From a checkpoint of a small transformer trained on Wikipedia: 10.7M parameters.
Each number is 500 + 50 x the weight over the matrix's rms, rounded and kept within 0 to 999. Layers, rows and columns count from 0. Numbers have three digits each.

# v: layer 10 attention value, 256x256, rms 0.0947, rows 52-127, columns 96-127
# o: layer 10 attention output (transposed), 256x256, rms 0.0827, rows 52-127, columns 96-127
# q: layer 10 attention query, 256x256, rms 0.0717, rows 128-231, columns 96-127
# k: layer 10 attention key, 256x256, rms 0.0765, rows 128-231, columns 96-127
v52:557480495509539450512553501515458455510514480451528552504500545528438439500503605475500504494532
o52:513426478521476531513501510475502465481500536540541517504519514514526501475536445521516474527471
v53:448451467540494474464570533437492564514536530568536482555487489514488460469466444521484489474458
o53:481468438502522489506526537545526530507456472492497390537523503546530517536448508488530561499449
v54:505434479500465564527520526438480489532517516552480516548511488536515431445585466496546447478521
o54:488510514568551502521518542534442472454489499480510462515554455433490547550482569446580480442506
v55:493456467503539389429502534505474540491496505458529490546542551525513504467484484571534393477460
o55:551532482509516428562506505465502520501462470497532466471499502486523454471544557493556556535494
v56:447468460469509433511483483473493508550517444504505526527426458546467547559506592513512479518514
o56:498461538517552530506492544474522536447513480536517487467501512529511464471562481553472516564432
v57:558530538520502444488514503433479509467517478477488486499511502496526520446530478508545558480491
o57:523567546537468525488450458494475567445480533515548533459516470538481498498519458501516447467541
v58:423483481484481525509523531397492473488469485485486464442453494529503520458457479581504558469525
o58:513468505496504432493451527518427590477494569493523515504535507521453431495492497447494544556495
v59:494484512509474473513524541415457461548520435470446451533570466480526472521391584498391465516543
o59:454489513468499520444501472535504507502486519554551503529473459527539515531524489514434447531490
v60:475547487534471492500471460460510492570560471532501504593456516499509472573549515555447489416538
o60:565495472471453534430473546455495521543515479488438506503502534460535521520583471521527486528498
v61:567484482484551430455488472444514464457482571552500503497498433473484487539519455525460451491493
o61:483506499493487512530434461490507506492544472511441491522530519460441478507458488542521558521469
v62:389496590491514403529456480418487477547481481516521573556448532554536499489442538489372502445518
o62:508533508436474457514519472540464484448561473485415462525452544513523511458491573542438499445517
v63:550503520462510459495494513434435438567548482576451471508378512492495471564500547508530473509526
o63:558495522486496555523507522529487518412489482511433558502469481499533498490456421569425439514548
v64:486487505505527457540535504551537489536508534456513507501532482527480561455486492523486453510493
o64:501474500521477499484570523518521440463541516474444524495450499526548458477397444560464505494519
v65:541551546590466570474547462499471537422518537601452498436490463547525496529544473486588508472567
o65:470505565465465530507516467473492466499539505505511514551481480493538521533525483444445548431489
v66:485584500533518468550453499500510524448496502512460514521469537481478513435503542534442515484542
o66:494527413520438484487458512479519455508471517495482467448489535455502512540508445479546557440457
v67:516573426491570434501597472531487472446507539476497492515460461539525508536524507516551501539446
o67:489492449549490522500487475471450536525424502523460508439562461535500459479517473547563503474503
v68:470520445486570515462463503506566467526458490578452535490537496521525481544463510532479447493549
o68:508540480528517454404452451484479512540452444514484505440465512497543503483536448492563445498473
v69:444545526445458524471493418517526468556508509492488496553493519502493480453419518516447490443405
o69:476380431508490479505499456563466514453481468528489572489447529480493447556488496493448518497551
v70:481467522514462505580425528582472438472495449528504533466465473450453543502446457401472477457567
o70:462590547529506540494481518485503481565531500506453517510499522464499528466600527523490464499479
v71:499490520482490484451479490568437497509543464507485481490505468436498425512468569501474491498515
o71:507556471516484505432530508537513477533442546499436514478562478526540506499464414547572455540522
v72:538490521517482495482473508464537528469478497539511454471475488528502540526574422535461495523505
o72:544450538415527478482504540469548522515527516555493481492476491467544466444470431431556526535478
v73:513533527523538501520446510491481525507521479485525486412506479479474451534470510517487488443511
o73:482552480496465467510433507489482486501502549520511507471480498504509504473449479514537484474512
v74:551500560536482523447452461424517550543486518485518460453582456489479525558476513483493537480550
o74:528523535488433435434487555537548455478469479577494501476405508442563547504555525439553462515562
v75:439552495532469540570489474512530505510443494519494479498472535600514457474496490495478568531508
o75:466546453509486475528493460552509505550508468539451580459516500470439486494502484498518534493531
v76:465486466533563472545452473555452476478507477527450539501492499456501503447464537451593516473514
o76:523588517470430473481475404451516462486522479480530446498474473479468542546492505528527492512513
v77:476456548539432549518474475482504539484536576454534513467540511518486546553558487506443497501430
o77:500507494482520439496471521519460508578553509548483533534482526445518448516521478495503503539492
v78:523484526590502504551488513477525554477513524601509487486452443545478527456531424533548558483427
o78:478528592518450476572547485515539542488514430551492551497448498529551472430486526456580536497485
v79:515520510485478448468507531466548492483519523462512582535482514528580555568455572513444454459521
o79:522486495511504476463476464487479518496526459513484524472475507492476447457448443491511508491472
v80:415474522485544501577448506501536494548471498467509483525508510474521506484463477435419512489477
o80:434476522502500483559510506510539507472501490475473466542489597507470492528524546497529469505495
v81:481465439508543419468463472442481521455480507418555531522548481534527510528424532487476522460527
o81:436532524496508448446518535483550494479497450531418465519486504502522536502437514516489465519510
v82:474514521501546408445417575521499504499498514549464517424477503497464496468501440535479479520501
o82:502511457403528542496466486519432493515471413503508484517504544582562472507561501484523517461522
v83:530503480528490514453538494517540487496500462418510452509554473517504525542501446510498523491546
o83:480472490539514538471463437454503521490458529490561531504451498472540473514540494496528493510485
v84:478481462471542510487473520600461527480480520517447455491518553492530535516564522493553435511458
o84:509509517499558475498516433469487555486497467480537431464457464476440546529477481507526527500490
v85:501450506465522473597464530490466439557488528500464485474480458451492479498466527467519497497500
o85:529494536494456486434549473517507456454502454519534536540482449481489457512464481557476459506516
v86:492515485489522515463501559435501494505464492491506488470494461505556497518483491494507480493493
o86:534496487511565479564502519494467509500533503469517519468526538464483574520506495481475510591515
v87:478496503507452534541490605536509513412506487495511523514484544471474541471507521509545562548431
o87:517534496600477496482513467508441469475538502534549477529500479464484471479511450522505454454497
v88:473477467484445500514559473562520476520585474478518527516501505485490527497501492498493426486504
o88:478433510553556540490543418513533509476492551554549529455554466492507527427459553503457501522462
v89:496530481525488476517502532491502497503485496520513510516459516522525513479574452540486447508557
o89:501426499488469532529493511447531501449557532481447447487511532534517497531557483507544479454478
v90:489457444513466534578528513599506538490475520525474501434516486527465480484466435465473462432471
o90:474556500504467447478552430507536555461495542507457529498473516489515485494456488523496452425466
v91:430556388471602516559489485445480454494447495517501523464492501445481475538465567551465477431514
o91:496499495464538425465553483525475564508479493542474458462486570560535443534561428486508504510519
v92:481535459525562463536446459606460532486552499600414474457476527479510506509513484452446462453475
o92:461551469535493553514512455460522506535435433525583541497574464491535507498535458553471456471537
v93:533537480507498519534623533466486461483500507432496537512477552557504510489561512518484506542549
o93:501471466493463543558537560429491511470525514519545463562538451513516511505449495492503519487470
v94:461539525502551420573525500539499486490485432544567556535518482501556502528420542531508490503509
o94:435538489476481478546491578476476462520500504475450472529510518503483522463532503521478464497476
v95:561568523570508515504485511493480517469476510488449427430486470507478486455517535436478551461479
o95:448520446517471571470514529463540515469506488521578466536515430469534469453471536453469496494475
v96:493490518585482548442492537569503456505495525426455452474464502494457492541515441583519566551426
o96:507465504430497562549485456509494569590483510515477510526455469544480412453481471501499481514509
v97:512437500549453506539478516562510427485522581522415480501551496408489564541522523474512469503441
o97:470543527546563517519459430483519536510417455480522521549482526489501481564519530438485510478519
v98:503533518527473569506525496515498526456576569534507521476487476531464453461490440471513526500433
o98:511477447513494517540493478486498472496498534555589484497533440468489485505450518413468525532492
v99:467455553551417566508520557542549540463575559523447536538464452446518501513541427486501457567469
o99:493519484475511519563487478541532486529545484554460495521506524439550520539526473473525513496529
v100:468528472442533423470498439535487507486497475471451554519508491500515489511542531568530503489505
o100:527538449549499475524526478452468484481472519492479460517500515486450457553494493486513466508471
v101:536384493565533567505542509422505458565470428497541493541451554524529477462446484527460526461535
o101:515472502489521489512529464532578506492490489478456463477484509540510497503486522424448544531492
v102:495529513544458555524541456528503611446533502555440505464476521542477534544501517506482500443516
o102:471466470514509506500471505439400471522497489548473560520510527490524557483537495540512525493515
v103:479524524538481433538499509437493464452508527480546447544460528504547543469477470536536482521518
o103:496478457460517490542498523487460506571542543537491445521550535504494524476471499504479546489497
v104:490452481499503532521588467568492483498527470552463526585516490477496506566510569495476499519532
o104:516524489450471521447521507494501503554464457506473509459492500465519506516504553572523491529388
v105:493539494571565504543464461473489541499505511554487503524512504606510459513525493464553498367478
o105:500516482555483482537482560462464470469508460498512512505480477499498547471496443524551501489490
v106:532501463497574458470488502496469461518507425424489457484533488494481465531561552480511495423532
o106:484496461503497536468508584502442496489536511408494517457468430542475515449475503546464508502503
v107:493535519472593567485523512469534451549457441449546504553450524479471450540522518541460565594517
o107:507489492454541531525524559481500486523526474511509456515487510503468412493494461517519480496531
v108:498445537535529491580419511503480513510475500485452456507517482505536510436494464446458493504496
o108:453567567497527505485476462422528462447477510486523512514520475511483481511490553482497495508514
v109:409456520495510483541445487474508531486457452436456516510511478499539510486475542502504561491509
o109:475512560455537518448537464477501435489550480481472446506464471559451484497498525490442484583502
v110:492488430537440425535465517488546501497458583569473460555487533508555502526474577486388478499595
o110:446432503456503516452443448472538501478497538568469492505456508568589556557468525533494504500424
v111:536535499485461562448475528508494520524524533513476447476500456433469489540471491486509470511528
o111:524516481485557498497482441466560427429479546476493529532467472422524548513439480467544499498489
v112:449467456453543440555516464536428489540462530457465474471469523517432508441527502526516500475497
o112:490507563459494493527478459485491594494524486485495535462494485465538439493501507537459534489557
v113:472488546555503492494534547486503501467520552471498497484544524471506520545478468442484486518448
o113:560512517453497440467511509562548474512500532513465473511486488527434431523441526457467497525516
v114:514552508471506531462557502548454519479526510482488457481535511485483511518521528496518447542522
o114:512513469544463530510480482538497510475485489454506524536497483490494550499551438483541534506547
v115:483551470437514496518468495447518443494449447435506519508531558515493439445420576498444443423512
o115:517462514484504510509504430554444502456512512481517447482470473514496492530569533524487479559517
v116:560487545460558489449506472432510539483478515497515474518533506522478486465507484511558452504488
o116:591465524541445505463488471517501524471434520442523508500540489491489477481481415505542501527433
v117:473526486411611445480507497522436517502500419427480451560516565420487502513489598492529496565514
o117:465518506511491551488478453508486456485538550473511500515537463517531502458512508539555493555469
v118:464550546505505523515524522470540473510506495467568478429450521428495468528495530533475558424510
o118:470454470467505432501559551472516609475563500492414423509475509494508524474551483486447503581511
v119:476543464504565508536522513529490468487483485531513535471493464512468536556481512530494447457569
o119:505541493535521453513511497422555495496585422545493482506534494496529495453609575527543563460491
v120:477596455488496507463535418495507490490464455530508516480460534530537459535503463502485435457523
o120:540502482462433478516545519514502520522509511456452486496531533474416536513459507572447505533532
v121:549527502481514508547481535592409470525443462506463465494504496429512531476495597501507452497526
o121:564507516525517518454566498505457485522538455466483527560470479516529489477511530525429442482501
v122:537552531475476552485451472550514508470527491466482447476443483417515629487536498480530520562510
o122:493559569518484443532459490513587493498505493528507464504459504455471553492496448596482513475448
v123:420525451474480573592554437510471445502441473536535538513493526517510528482470538480460474418557
o123:432451509497504475479572423499484460503426521479399494536550456513505493548534526477462542489506
v124:542570525565516490494518511488440503542463450476505494461501537588520469454485495475506545459447
o124:475512460493531521500506499579475593488525512453573474536502474474454507472519479454509515454536
v125:536431545500483549494500531484481519513493514595533519534464493499472484481500493523517513485466
o125:532530486433500482497494507487538525456462446517463541506533512507506548514525538576575459545482
v126:543521527545439576538521503463528501422519520582433548454456437473542526468462472524554543463516
o126:489556511560467519481461488509513538572494445458539538542474512521493476505552504433459530488527
v127:565508478465445525478551559445514479500453490471551449512487465492461480459474496516489524524425
o127:550481467544525409470524480534488523445451609527491510538485478508503470452465437467509484513518
q128:430545501534486542479493462527587547462423540538405546491491503516506546490542408518541511493463
k128:509473486526480506406488491536442497500450451492480459482515491555520453484468393487489421575512
q129:554519545422500512552563460528548425407592502524507562532490497452428409465477423507382475569476
k129:507533506442563518540535472406537479490570498529518469592627519503457507525543529533493576504601
q130:569411555448486502475525515522518557415573430525414500532505490505508498505475446456503454534532
k130:504504581500576489547480433442618542448491472523418544484491544500591522477526547435517429495530
q131:532434490364447446553481504515460434555576509472505542530530537430468604441468573512491481406512
k131:517485499503496517468540481482520408648568513482454601582533445606396622417518507526489568444539
q132:521486457545501499464535560455524485453538526483560548542565521513532477483588341487473462542580
k132:546539408436464512492513549497606431453492577426445535541544495560531426559575505480511482644454
q133:427512504442475448495588531543457552549548464533494539480489479405496495414524534514565387478566
k133:433533465452524544426539518555597578512473491466456685468472504410448461475485520522457485512520
q134:468498480545575426553567511511558385586404414538575550445546553477513574515494428505529546463495
k134:493451524573515456470517606448558386518456586517568423444540548474585431477492378582586565481541
q135:494363539478388505555583473551464480544578541488501451519572539487483532431446497447428581474461
k135:547355453525509471491575463501527542519520492491495466596604537497414475487537450554460449500552
q136:467619405608569546491509547487546547528376462523451456480530493400510594472551533599428395501354
k136:474475381515515496518472703514509524550475587443433484507532502402520501502644478522559505494385
q137:461429507556462529610486575421483441489586556429510529520553505505474483594512449439509496500550
k137:580488489475416416632415398492391560533604482421496438447541576565458416533429482499464383534475
q138:524476530437535484414504468615535570525481416456434551437395496493448559605446488347548624457458
k138:457511464494514521424479407409515461569422403464506424520461449559423507540496523496379444541465
q139:593521517541458418468590462547548588477487438504477453454579456510529486459657549542514490518477
k139:489522515452560511535517479442508470529519476457491548553365439370459375495488592406440530524539
q140:525504501572474438512520463444442549460524510480570513490432609390553419505439478549517489517479
k140:434422462528390450617469500516515481480510572482549547469484459440660511515485436607503479398525
q141:502409489527411530518531514551537573534363578533443389451486499523603534555547463412475495510510
k141:492516529463442508514484475371607482485366425531474449470428546526503502395445511491592426554517
q142:489533392528498477475504499526652549521530497431525573612452497484483460468512543545487506512442
k142:544512481581489500563434493565513517461611483517460521519537493442446460546464510414450541601504
q143:490391578630494322525468417471498457518422459523458490460505564544528513418452536468538511525525
k143:475463598558481389553495437517493512598491522532476476513428537488427469475437500510457460507588
q144:388472546351522400406532481521487527488507462502516507469464489445422469485511496565562438509495
k144:467506366436478474388539447523599529452556470499433370534481527522340455429397434584528560481428
q145:442468568433595530435460492428459528592540492428437439497416421508466575443442532572443563502545
k145:511461512556510495463436572605409449607568501475533466476390460418433472419430411482536525533508
q146:593465474468421503597494448534493502453510521557540477566579468519562381586558418540485439524473
k146:479498524513595510477477444482556532449616500506398529416519491460513509541517524407487469501556
q147:456480450576431509444557536482482417425491535513450515484557420453499535512454556481459476563545
k147:477532446458415518576483504431417470520452427513598496516468536497449468515394467491437389487439
q148:446529537438442497479504574571487439504471567598468500426504478535480521502417580463581512523457
k148:492366483601540480492556538625467523544446598613400508454549581454570460519536399548620589582439
q149:433478555444400511526433524436493460514566575406557520546591438551502515485595523559459534494478
k149:538456538519462554429478509459396505541608490505558546478535526495419428573519345515457539572569
q150:424425514391443473540527492574561522478541532451442485394512555507486500502484537523484441496481
k150:522494448442542526500560445555536484592510543456452535531459445542463581544457518468537523386480
q151:496567447537435531508522604476427517478478454404502486534449461477536484568475491482423426501422
k151:542613555585434394535516432441465512445499466484443523536563544619534539508439565476399502559481
q152:474583425376559422513497443521560565485447397514546591500483494494461585558603470557503424574445
k152:508497545512398443537422514362585433491508548506524504450463504514562563522553434453549531516556
q153:538456474501425545548458582491467512536413493558467482516619444466513533406518472593542378485539
k153:518478389422517516581562461485499463521432532511529593410498556440477425424543462478467413516394
q154:481469528538550434468513528553515522469486465422462489505460358512525510444468487480471578518540
k154:527491467594557492543482538504564443429481404435630525520473423411540491574361524497387509574504
q155:400454528525387552553523505579418561444548533499473499549510545549544440539459503406529606521558
k155:467460542468521546434531514569476548602433496437535427559580503496508490539466486652547442488542
q156:536490500587459469432551506444431526510450478527480507444505454422432534520429477532544508475482
k156:498470514581455480609553457528403543552524419477438553457498427488415445490490431472477493473506
q157:492439383554526502530485471421561513400463553478571505490417519513521519506559446499422444507589
k157:518595553418439471529406478479465506455529483550583500475494565437564501567443482522474440513607
q158:434428454514511563518486544490475448516455599429481411556472511561490544423501531418496528571594
k158:515488517509425449514561466502511530402405548521439481505501555523526502496585538536481451530525
q159:568568454499468501414458432541623480536417504474510631461550405377543496503527507481516428430444
k159:520526501494485559408532476420520449486500473518425573476517438606588528492412542476508416467433
q160:493488486592508462489530428495511494585468483513457497545456467461513412502509527516595481545590
k160:484518576525457357538442471489517521454559517495499531486452493471526438537489572431439544530503
q161:528480552497492461469525538567522496603504524583454432454529546583545482400454571505536463471581
k161:501435589591502552462525542513496608604427604466477543610477566587428508442498565450546579521503
q162:566571498567534496430489542485489392484484502537551480527579403481452478532503537516502616377508
k162:474501443611414480562513588464479535478513487464481314475510503488484467534414507468448555410435
q163:524617406616492451517469477485504518534441547463479477498560526514485517474505487500479457470504
k163:521470480392458475626511447523433573546415506455451578426438449466420387436537525422476415443442
q164:475471482462513427518568433505500479487592477523537464450565534476478533508512425448468490454482
k164:457401522492433479559546477501530565569420436494548493496512505474472502603551454469441497524521
q165:505479539435503431569522426470497398469435518547417441451489633475481486404523503515479515348521
k165:491604566396517467493568556419565582585480444539513549517481547539379479491589476522514592414498
q166:491422588524459495473512588489568477408475597578451556453421478488536505539420497459428542463463
k166:459438511538530546467544493393518314483471498449439516397459421521578483516559470516452505478538
q167:528481534542442405516617445410526565342482468543438479482512549477519558570499480444500533531451
k167:421494519504504473526529463507566469402402396509575498467470473530538580605525562419519547383593
q168:452440491509531375449612546467544495567548507491487428403445637523456546513527479586499567505418
k168:447610630564627434512506486397492427558510639508508449547494469496511482478463427557466564467514
q169:500643461676499357493366542493626459477456543493496616563432528470492478441450447435537418500444
k169:454441511572630459582478541459563470535530577515489483445563450423387479552440483614473480612487
q170:387558435533361495562498525395578487631479592618527481506537518466417507485393571493547513620475
k170:512469480559532417474517417405493510412431554564504590484599570561500504441448454429474478500502
q171:599493500506579417497426513485553448661492448563473425578531526496427523468495514590505390577567
k171:425482518460546524586508490488467519530493544566450625435477428537466486444488513489485413554518
q172:589412555528595509546536441590589375473454531498619564550534513502529432475433479515575428415590
k172:535410403420528511549457582507522458509490460424533508497493446453480462587473528502466515540548
q173:503499439440531424573478503479572508406485539521492596526430587447559478407508528493517569475525
k173:539507501404387538473594462506485529444458516474518558578529503565594440515478494537544585482537
q174:589503548538518547539365472517470499504612437515575470615418507511523515531500420466531591497489
k174:603443496466463540542421385596451539451595484443540463608486549458480542417445412539451473541597
q175:451527445478562573612488517497425542507550585505616418455410499496490499499528480476449588472555
k175:532575516446631496495546467550505521559483487544473610580548504527483444482528519462499482515609
q176:664559576439498478534355515523549416460492565543534444498533440479499473488504321544483490465595
k176:536504559458503528478489562562529499527585495534507518548587460369470477580522517534420542665547
q177:488485564479470609564571386475428526575529514559496521454513512490608327535441499437517493458499
k177:461479492633487422476531437562504554474633491485438485471526519511570500539440534434570462496483
q178:434502538505523558462539438530532550585505503548542411528380458520407579480498642470512523457465
k178:454537472502476492531398482527462514491478431532596487457416474542358600404438479439490483526546
q179:540515494509511444619455528451397550490451582551475478514492510536614440429548333511516446524498
k179:563556621478588478539498512471522627551522510545502552498596432439524486480522468515624570471540
q180:441491473538553498543475536495442441620532498508506531545497462477487477520484545488514499418518
k180:400453505436587572504529481460478486584468546472549554531531433651419480509495554525463554489474
q181:423551431570359444486565418508459531448514521645428425499598560560508532337507434577473501509524
k181:520611490552490559366493569499478534552465396506590512642527482507394539425564437481509486514544
q182:505427360390419398487580476535553528519547611488520553444608531452366592467505505571484467538507
k182:480524532470487435451525475427574426517481538560471602477517457626432483417501430388508473453460
q183:484419528537477505506507553456465559544479464542538535529471459468363490484578516517415367548535
k183:460550473498474586381377616503563480473478480611461544417423505467457484551566388331456410512529
q184:356402405507371500528456476517570500526506525506593525478555524550480510593554457486443443600577
k184:534433604574505479471446562463565426528495615649463531523639501610490453518525454522634557547577
q185:462641404421527437488376425546561479555383518484500457319504541487468476517310538549556530538477
k185:548462496544527383528438427536421433540421539582449441458555478554445518525519388585587630527397
q186:514516400537480503539448532603570593487455593589447381420534450494422454472508512449465600490547
k186:502501504478554517555474517369491570576580464502402418482543386392483384508474493511563502454475
q187:459609504555500551419473403478469470619483442469559565425499389448501455568454556503571518447454
k187:482508481465422403448473401396458493552636503450594602446470511583434528511434549472412432557421
q188:479577502519509657525448626511420452476487456526437437479546442534472502514498570567448501392548
k188:445595470444560559428569580488349562545427523567479508513432516533530489470488543476481459454462
q189:589482505497490430462523410413465591463552474417512621526490480459509536506478458480461590579478
k189:585559615426445494494516467450494464552540496443559460509493459480459506506455506516563611500536
q190:579501521472465470556596420567467504555422506539420470500621655499511548449378560469493555481514
k190:427550453489463442504553493542515470536359471655572475479493566495407617524537500444542482503566
q191:445528522533474568554509537378479501503496478544430423491461438491526428492519544496477536445504
k191:581554469421407484514465575412454626519512461496588472504463535537633524406548543513470496472462
q192:507577427374468497540461388550540552496565393451517618545474499464494515517467492466407478514446
k192:524505533504429506461482562437507556483524583447544593496436530540598522548581503456534510427507
q193:423399490344449560613587462476478485573586600423584565485526487506564460535442552497483494557523
k193:503446453488406593473516596584528481490515522416427515521589436555576546505472577384506508471465
q194:437480683450446468497458399452515438406443436513547478472556541550519475539381403475485519532561
k194:580427458495519495424495411610481443475419450514373440455478444605517484563581546456447525540500
q195:475565505451519477543456501433516514455413485578523558465398488558438460513577481442581389575604
k195:489558568658527477481550533442491628462542511462480678452508503505528457497455485466453470613619
q196:432420496515585438576490507573452542486545420506486537608604544575531342469503485501542453504617
k196:418406379468447523535530559584487465416463477506476522486453438562452489540441417555467499524476
q197:560502448446480497601595416511566599473416433599498458495511505419530460499495488474568473529522
k197:478495467543440540449508534530554527513500418452487541561501479485575515511481509451522472504539
q198:513527471539540477476468485550440519537429539464513532586525429394462548392504620516640478463587
k198:390483437406510531382533474524501477555416401514525497422577497358457419506513520560467439409549
q199:446425575482558441457471479657546392607550553570484506532552526577570427434489656469550408527586
k199:429414448605489554327436515667529511489524543558459546555501538479486519489458523520489496537547
q200:427467561554560454562461587517509601479505517514532462498485579561434452492508522399379426465598
k200:483453494479547398463506583476562512429461575454413643456500489590525490552511562476459394547472
q201:443522581512469462553423543532525580400601548508459581505483558440558483443488481504423485530563
k201:528471569511521451469459524609455461470577536494498635506535409508420576537545577475532527566556
q202:529533519484510527490480559441442459536533546504510490551454532517494439445577547475376446472410
k202:540623586437548525531491524490441543488500496528469581500493504578417505440475493397516551442412
q203:473556619473509458483607420545542592493553488600452529532504533615466457486561490455500535418562
k203:532561600447469496413557508585549522464561500519568578573410524551343498506342402372488464472499
q204:532561574521512380543382486479433706432451523513542471407497519562536496513494352495512625512513
k204:528446606561560522519427530478605482630444481442508517567547454384502459509491361563616534526535
q205:543570514497519481490408526447582459388504499539541495531496621447474519452540568475453494444588
k205:502589495507506495545461537456502545510375467463458545600509575543472610511618534586444426483478
q206:562529446580437575474482505520435503505435562497501565521563452435484457420500545471630436556446
k206:472394506603565428557546600493438514482528556534505530591480547278373446515469469551587528552438
q207:443502585481459458490464466499617409496585504543542628405421507489555507486548514555443501462504
k207:534453586566612533439457483547479471499602501463438554469454484612563504456497544448447465551528
q208:490492465543559435599496485403533544503338533596531502500482502532569519478448519552562403464527
k208:524442490542440532578525553469460555557476471434484496367497424493481442524499397478553531393508
q209:429480471486422556581538432521431501520492440491508502407661412547549390532449498503534508492516
k209:534430457446426442511529504483530609588521458469443476582484557477506351453421428527567532396437
q210:419473617479537470422516507632522466548468445560447496482450503525474480461543486519517472526485
k210:448465496496578614330543542558619498446473505536514529583518500557497503427520528453469414504431
q211:574433511511563393556516500519573548538584478525465468566547595502459581507528577511455469479423
k211:500534471477605506517570423646487512506512544449533561572532505472436523519505544518455450469496
q212:493499436460465493583541510405572536539487579461502501515511484499526427499541488546471476481371
k212:486515503488532530461492556404513484515520549480485564474495561510551523573586448457403504564387
q213:450443519521482428517465470404506461503467431397474548554470355420530496446522487524576441457554
k213:506442606546446487461518441471531484456536498470483445573528493491447454463463457545480535520525
q214:429504483447447526534494464560584524403541505409536460552561622473528476482486418442495500516418
k214:473509556483589484454504468466565455367446476534522562474523512521519505441517511474493462563545
q215:470449469470513444532522556421476552626507554505553447603503513521558501506470424595486406576501
k215:512498460488486550527514590493506594545484479453387493546510500564583532431490446432458459558438
q216:522561438540488612410499587465463543544498556439454533544419435476416548560606484532550502539466
k216:475526499530449519509451608440463506541519534497527430536558484508371532521471477489577526540470
q217:512525430408526496416656427480474628463569478422459476454529478471480509541456507478553619468430
k217:515520443467431449537499445458556543481447447506445460542379495497574499489429366590503520390469
q218:540504589475438505520433517536400432505545472527444449525490559506590517525412611560514501456523
k218:484460551532500500559555507581413553559441586586531401561527575517461546509506549545511495503455
q219:554553541464504499453493539501488515472495495508563488576421573530418572395608465467691478643564
k219:454483579542460520476460509547394557393363522507439544507509479311450440544581456483536460505629
q220:535553351548573429561516429530503457604552442502536400504529481429485526542525578459566524501492
k220:500487462453443500597469445474490556566509520518566442499463526511522508438511432473566502484589
q221:504547467602504557489486526503419505400485461561495491492538544498556570433478491437547532528577
k221:493526515480426465544566539470442507529381479498477480501439500473581521454620573450616388438511
q222:386534440505471512616502498445500503562490639503545504492451443485590486581494503448521497518516
k222:527534522421461458519451445519520506517545495578441457372701486531564366580455475503533522603519
q223:581469549613474410540507441481451502567463446515552553537634557524521517451547496550559487501549
k223:531475542508625440582572447451466590547467445445444518498563593502461379380530544466453440524491
q224:536426497428493523533470514544469553524447511489566491438489482469484514440497516519569445480600
k224:437479550505500453539531529455518548468470517500529560471444457394537471530558565380592479379536
q225:533485447437481381550564465451542509456548609387526532592517536553619457434576443615508422511462
k225:573541523402465568574552550529502471482605557413564484565416562412527457539468474449451539485487
q226:493445509543495443458481492587551531526425508451468491467494636515592519473588530474458563548573
k226:456477545472544511499548469499497554517351506597492550578488527520529443504485561556552494537554
q227:563545538516436493570544543507446476479511475552509506466525544499505563512456483544514559515452
k227:537533527571576520406566603530507541501490449488525572573521524498575563427540537536466476491526
q228:431495459419542504564421545499488430547528507428556508516513437480458533497627427502502414463496
k228:473522483512548523493504431575465543490588504526533472446504540478490429528445435498410466527519
q229:370555494538412464442408485574559420549538562518610448428479449524542507510534524540433434465506
k229:526509580534594494463493498514475495573444463517492491506554536515569373457513530552460465535484
q230:529467543498474463578552437509427460498482428518520458368524521534471457490536469597495570464505
k230:511461470453523434601636450452497476546492546492648543522460533457465377487635572445482545519575
q231:453476556545577472458422535476536524480451421500504518429472464537530543582428502644457424423613
k231:506503492539504564587465529531529519471427444402469514450513430550554543465509621536515484427469